Part of a small language model's weights: 14 layers, vocabulary 1024.
Each number is 200 + 40 x the weight over the matrix's rms, rounded and kept within 0 to 999. Layers, rows and columns count from 0.

# layer 9 MLP up, 512x128, rms 0.167, rows 474-482, columns 0-127
186,214,203,262,247,205,157,211,233,208,200,175,163,192,175,186,186,168,161,201,202,216,112,224,176,240,230,165,189,217,207,108,169,231,209,243,257,262,221,184,175,212,239,246,210,239,213,171,177,287,119,186,173,265,270,215,263,201,320,194,238,169,305,280,223,187,256,226,179,213,242,230,202,122,198,217,150,194,254,121,173,196,196,220,171,242,153,228,222,182,163,209,260,149,275,177,172,173,134,195,197,218,274,183,246,207,240,205,162,264,217,185,137,184,191,195,199,295,145,223,231,252,210,149,270,182,166,225
236,185,206,225,187,158,128,258,209,227,179,202,199,264,229,189,190,180,251,203,170,236,145,211,179,130,224,220,173,181,163,121,209,225,149,247,194,232,196,223,251,237,208,267,253,170,186,189,220,199,200,214,115,180,174,215,166,188,194,189,182,203,268,214,242,206,162,202,247,170,219,208,183,140,225,153,239,292,220,240,170,226,207,229,230,146,149,155,149,164,223,208,184,184,204,147,251,212,286,234,244,163,256,180,219,147,173,199,197,193,212,250,223,228,135,241,241,236,251,159,160,207,141,239,147,231,178,229
237,254,157,240,136,206,157,233,236,166,145,211,256,162,239,223,180,131,219,245,202,190,186,223,250,235,212,154,239,177,212,312,161,191,163,167,186,125,263,200,242,215,242,270,124,132,205,228,156,169,229,298,131,166,191,211,167,214,151,205,207,195,188,242,222,321,315,129,193,217,199,261,176,162,193,283,207,270,170,203,290,239,117,211,212,154,190,233,297,176,260,139,115,181,248,175,209,293,217,240,209,182,128,259,308,259,185,160,166,250,192,167,200,218,200,184,195,248,161,220,228,198,196,240,175,258,198,290
247,245,200,172,242,240,200,144,174,204,123,215,198,153,230,176,304,189,127,154,140,194,188,122,137,215,249,190,189,267,193,234,184,163,214,222,187,213,244,273,120,128,183,134,205,198,198,187,164,252,222,183,196,213,99,121,145,214,207,205,321,151,209,225,164,227,190,190,184,202,203,214,154,225,120,171,217,166,211,203,265,220,250,253,222,169,179,201,198,180,226,145,235,174,188,220,184,153,133,263,222,174,214,185,208,191,149,158,266,160,188,180,203,170,228,197,191,195,189,243,212,250,143,184,166,277,216,164
243,121,160,162,216,249,220,155,234,156,221,200,135,239,213,251,234,231,238,172,118,132,242,151,231,198,156,280,178,216,176,150,260,223,209,274,242,269,231,118,172,189,167,186,272,195,245,215,210,198,161,231,146,155,200,223,191,138,227,164,141,185,135,210,175,203,216,149,286,186,228,207,114,166,255,269,231,150,201,148,159,227,173,175,192,260,218,273,196,217,212,207,249,230,199,207,176,196,119,195,189,118,165,176,194,171,235,246,222,215,235,248,199,243,241,200,116,184,216,243,217,147,232,186,226,157,221,174
249,209,123,215,183,215,227,206,176,188,176,145,235,148,189,166,210,196,194,163,217,165,161,225,148,180,201,207,222,189,169,181,207,162,225,159,125,223,150,177,164,153,168,177,232,165,261,209,179,248,208,237,224,230,191,237,222,216,218,186,179,228,281,243,157,207,219,233,252,153,278,111,221,240,107,263,221,217,145,220,250,200,243,286,229,183,188,137,205,221,200,241,190,144,238,188,210,170,205,186,201,179,178,214,166,209,226,212,163,196,244,206,175,285,226,186,194,186,192,178,234,128,225,161,194,136,239,270
218,188,154,267,219,216,189,231,205,162,157,215,163,180,205,200,249,240,205,201,185,169,271,215,269,166,216,229,237,252,143,215,221,203,208,246,219,216,259,116,198,111,186,222,193,210,203,225,189,127,171,251,194,265,233,249,123,218,190,227,229,221,202,190,160,273,161,251,253,247,254,256,209,46,210,262,208,245,206,193,205,118,171,195,180,158,193,222,153,221,201,191,196,164,243,141,173,261,221,230,196,192,226,186,232,174,181,190,246,206,194,218,205,251,227,205,215,210,199,180,185,196,209,160,159,209,245,210
188,247,160,160,221,215,216,184,227,231,159,154,261,171,211,184,186,215,134,166,229,222,200,225,234,243,188,236,192,138,197,269,234,216,229,78,267,169,163,185,144,304,219,155,177,241,213,223,225,166,183,210,170,227,193,202,186,180,154,180,216,182,165,214,229,243,185,232,227,208,166,174,198,183,171,206,220,167,211,189,303,243,181,160,265,210,217,99,142,212,176,187,192,170,136,224,231,241,236,203,159,230,241,206,171,178,178,221,195,163,85,221,242,226,189,195,212,263,141,169,253,133,183,205,267,176,234,168
210,123,220,238,204,141,157,200,268,180,142,221,181,238,174,167,162,214,216,229,216,217,243,237,290,212,237,197,230,252,198,203,207,227,213,182,236,213,183,198,212,218,193,171,169,189,252,188,206,132,151,179,292,225,239,233,242,248,236,248,187,195,228,191,184,245,196,202,161,232,214,175,207,230,161,183,171,187,198,238,93,195,224,166,189,292,197,182,233,213,187,237,203,259,193,208,244,236,217,161,187,257,201,193,256,238,216,242,203,193,126,206,210,169,170,220,196,190,221,221,282,211,187,207,231,207,211,212
# layer 9 MLP down (transposed), 512x128, rms 0.159, rows 474-482, columns 0-127
168,126,176,188,252,249,170,224,195,199,194,215,238,193,251,183,262,253,121,272,242,174,203,225,193,225,125,220,156,175,179,179,166,202,271,241,176,273,149,134,140,164,166,147,216,205,185,292,210,148,174,248,186,226,194,175,192,194,208,182,195,240,194,171,227,198,231,202,239,212,180,177,131,174,194,237,154,229,215,191,137,188,174,222,220,296,140,243,194,255,188,206,207,208,219,226,274,148,220,263,176,177,118,238,189,157,310,207,201,255,267,235,233,212,140,147,270,233,176,156,234,193,257,226,231,160,143,131
172,191,208,219,236,156,200,173,124,194,182,174,169,156,166,143,166,137,171,202,177,195,205,217,193,189,215,203,243,161,208,193,220,199,223,234,211,254,132,247,158,179,170,198,235,158,221,179,222,209,158,242,168,234,167,254,205,227,255,242,290,185,195,145,192,243,249,145,155,193,201,174,148,216,215,241,131,203,183,242,222,253,210,172,171,220,213,289,128,199,166,231,173,154,214,245,156,189,195,220,179,211,210,145,217,209,242,188,176,219,156,189,251,221,241,260,151,193,189,142,299,163,161,95,245,161,137,195
205,211,222,243,198,198,130,303,228,200,127,202,285,187,220,136,311,266,178,205,203,121,171,185,251,160,163,239,184,124,229,142,210,212,199,178,212,143,205,197,160,262,196,211,217,191,224,122,310,158,207,182,254,266,211,230,213,221,250,200,168,189,232,162,215,286,208,233,185,221,276,152,206,181,161,237,206,203,219,195,184,233,216,159,158,279,126,169,209,109,261,188,229,236,226,193,251,266,155,258,224,192,170,207,215,241,181,242,250,139,272,313,187,211,244,184,141,231,187,172,195,177,192,184,153,221,196,105
143,186,129,198,127,215,211,242,199,172,227,194,197,212,229,203,194,216,93,182,238,250,152,177,205,177,245,149,176,143,190,195,222,304,203,220,187,175,265,176,165,264,140,121,256,205,212,218,243,210,169,209,210,210,234,214,217,240,215,134,217,166,287,195,227,127,154,211,214,205,151,231,215,185,202,175,290,222,244,261,145,231,168,137,204,217,152,207,194,280,208,227,266,274,177,184,196,209,159,212,194,270,149,239,140,174,158,191,222,106,212,205,251,226,249,197,206,188,172,132,229,195,219,168,222,204,171,210
254,240,232,234,153,215,196,199,173,189,175,223,181,218,171,144,169,185,172,243,212,132,243,204,225,187,129,224,189,98,156,247,244,244,171,224,222,108,252,142,238,181,125,161,191,247,174,300,222,126,126,168,173,126,292,291,189,258,170,198,176,194,233,231,242,210,191,245,249,173,159,216,217,165,239,221,154,213,204,238,173,175,211,208,137,166,212,226,237,260,154,170,231,204,140,164,181,199,194,212,141,266,125,231,148,202,177,169,152,246,195,169,165,177,163,186,218,190,181,164,210,232,222,201,161,154,248,193
173,174,140,204,206,176,177,153,237,163,197,165,159,266,183,249,159,146,215,271,159,257,133,193,150,188,253,201,202,267,246,181,187,217,194,181,215,218,231,201,290,271,224,203,186,223,189,174,112,158,189,177,280,297,198,284,186,257,214,166,216,280,215,207,141,172,202,221,166,219,178,159,151,203,220,151,177,218,196,222,204,173,200,219,197,219,206,231,137,236,202,260,224,160,198,196,186,172,249,205,187,203,206,209,216,228,121,250,150,202,204,215,254,179,204,246,226,167,168,258,240,181,189,223,194,162,211,157
219,199,250,243,295,199,182,254,156,182,229,235,268,199,180,218,225,205,192,227,227,200,222,196,203,196,184,141,277,201,159,182,227,217,232,147,211,256,197,184,225,224,190,184,172,164,247,251,195,178,201,204,295,224,157,194,317,167,229,198,232,171,173,124,255,212,156,219,261,146,213,226,253,249,225,219,184,168,190,217,208,233,233,229,195,236,195,330,183,145,242,257,213,255,171,215,150,138,187,176,186,232,187,192,204,184,199,230,164,228,140,237,175,214,195,307,144,204,191,179,254,262,178,220,184,189,196,230
228,172,162,164,162,73,142,161,143,216,115,289,256,216,214,234,223,203,268,227,187,198,255,222,249,228,238,240,187,191,196,231,210,195,200,210,173,188,146,184,237,164,182,160,153,167,217,236,235,242,159,136,199,205,213,241,154,215,178,183,204,193,260,96,214,207,233,108,223,187,219,222,189,166,174,217,300,203,157,256,279,155,180,190,181,211,231,164,220,266,141,229,157,208,216,203,236,218,204,211,146,233,208,188,171,211,162,257,184,184,184,206,220,244,188,186,180,193,267,224,183,181,225,230,244,160,160,171
122,267,202,269,229,183,212,212,184,158,202,161,170,199,189,262,257,196,264,153,227,186,203,166,202,202,191,188,176,236,260,122,191,185,216,201,200,235,245,240,221,221,214,181,234,243,227,229,138,225,206,149,174,194,176,154,170,195,145,151,183,200,186,251,269,232,195,188,162,216,136,238,222,176,223,246,238,147,172,180,222,213,213,276,233,171,168,185,167,213,201,240,199,141,230,175,206,172,178,195,223,183,229,174,116,174,166,182,214,132,267,169,240,174,213,187,203,238,196,248,195,208,263,168,175,196,190,230
# layer 9 MLP gate, 512x128, rms 0.164, rows 475-482, columns 0-127
161,149,163,215,128,184,133,249,264,260,129,291,177,178,265,183,235,157,214,241,247,216,242,256,252,248,145,150,191,161,200,243,193,154,163,284,193,237,200,243,260,163,247,217,228,184,196,207,219,185,225,179,194,228,198,239,175,221,215,170,256,217,220,166,179,255,161,139,188,174,240,235,158,201,221,187,162,150,215,236,139,226,228,200,149,257,111,192,152,174,177,211,235,256,120,176,222,232,199,167,173,167,155,159,210,199,265,171,219,210,174,194,282,169,150,294,205,252,232,196,199,280,226,214,151,171,244,188
212,179,178,116,226,156,206,223,161,236,175,133,244,238,237,230,186,238,174,194,164,248,110,184,259,274,199,181,112,159,190,192,282,211,182,177,234,177,237,169,275,175,200,206,223,196,169,259,93,212,182,203,140,237,302,275,116,266,174,132,197,188,182,200,212,264,149,121,96,226,184,183,280,206,145,238,193,219,147,254,173,182,90,203,178,134,196,221,198,116,205,204,181,217,177,207,167,147,226,341,345,167,183,191,230,166,165,238,223,158,209,194,223,192,178,152,238,241,230,195,178,162,127,197,179,174,183,226
250,291,224,181,194,178,198,259,243,209,143,181,133,187,174,227,215,198,212,202,223,185,181,225,242,222,251,187,186,108,158,260,244,301,150,176,244,206,196,180,213,242,156,198,165,204,174,237,224,189,277,209,170,174,224,250,226,170,155,148,197,192,138,228,226,238,272,214,221,188,128,207,282,193,199,195,102,130,197,178,107,192,203,82,192,258,238,272,179,185,162,204,176,187,209,137,248,203,254,280,235,165,200,240,130,215,196,246,231,197,197,169,193,167,184,154,246,185,180,189,198,163,200,251,223,207,217,181
206,160,192,231,242,117,248,180,164,172,172,217,202,247,159,167,293,173,188,107,257,185,170,197,236,199,183,208,181,137,187,282,255,161,241,229,183,225,193,194,219,169,193,222,225,301,175,225,190,218,238,199,169,224,200,197,192,230,174,163,211,192,192,229,95,154,203,245,236,253,149,202,222,228,236,158,120,221,230,317,187,162,218,224,177,176,161,117,240,219,162,144,223,201,155,216,243,153,250,235,205,259,221,218,147,257,222,180,235,210,171,148,287,215,189,222,198,203,186,200,208,242,149,194,148,224,161,193
198,192,216,264,187,182,239,282,161,321,185,141,225,187,210,224,182,135,282,246,219,172,208,186,146,211,151,171,225,214,226,171,183,212,248,155,198,213,219,230,217,135,173,203,198,174,202,205,264,177,205,160,233,223,160,260,209,161,171,168,218,219,206,167,193,229,176,167,232,211,201,166,201,207,189,254,176,173,247,135,162,217,222,200,207,184,210,247,188,177,192,214,229,180,194,239,200,151,116,210,188,193,244,216,218,227,181,197,192,137,176,218,185,221,83,162,306,198,191,157,186,245,246,202,171,155,297,208
142,158,264,194,264,192,144,146,177,159,155,185,191,191,234,202,141,210,257,258,230,230,220,222,151,213,170,195,191,154,226,182,187,199,233,176,172,241,133,195,218,208,136,128,207,178,198,242,152,151,230,134,231,265,165,197,209,170,234,212,203,224,257,220,270,245,159,201,199,168,208,137,224,183,170,218,210,178,172,210,182,286,119,155,175,166,131,241,186,259,238,211,119,207,146,183,180,148,181,185,211,198,265,163,278,153,148,192,169,200,156,199,237,272,185,239,214,187,197,155,218,292,281,193,146,213,143,182
230,223,175,197,173,188,205,226,116,240,150,145,211,185,287,249,222,269,250,130,155,111,206,251,205,234,213,193,201,240,281,225,200,238,204,269,132,170,194,194,156,232,258,172,128,202,192,260,197,199,157,153,209,192,217,230,181,241,168,164,184,193,173,205,170,256,194,166,219,175,232,191,223,217,150,165,147,169,198,160,237,210,183,210,248,200,177,120,301,203,198,165,190,210,213,194,212,204,194,259,279,151,163,244,220,234,218,192,252,220,227,160,249,233,228,194,257,212,193,223,222,192,263,161,232,176,145,144
140,233,244,104,210,195,210,241,157,177,164,210,254,221,215,209,212,179,198,253,144,202,137,149,159,245,227,213,129,255,136,238,232,181,176,149,138,232,157,212,193,132,237,240,221,161,196,224,116,191,270,209,156,214,219,204,201,145,216,194,172,263,187,160,179,163,179,165,201,197,207,213,162,216,216,250,175,213,239,189,219,181,253,248,128,247,187,228,195,137,249,147,183,203,209,197,164,216,220,167,256,207,188,181,223,121,178,109,208,249,191,181,164,177,221,184,175,254,238,170,214,263,183,219,138,175,232,193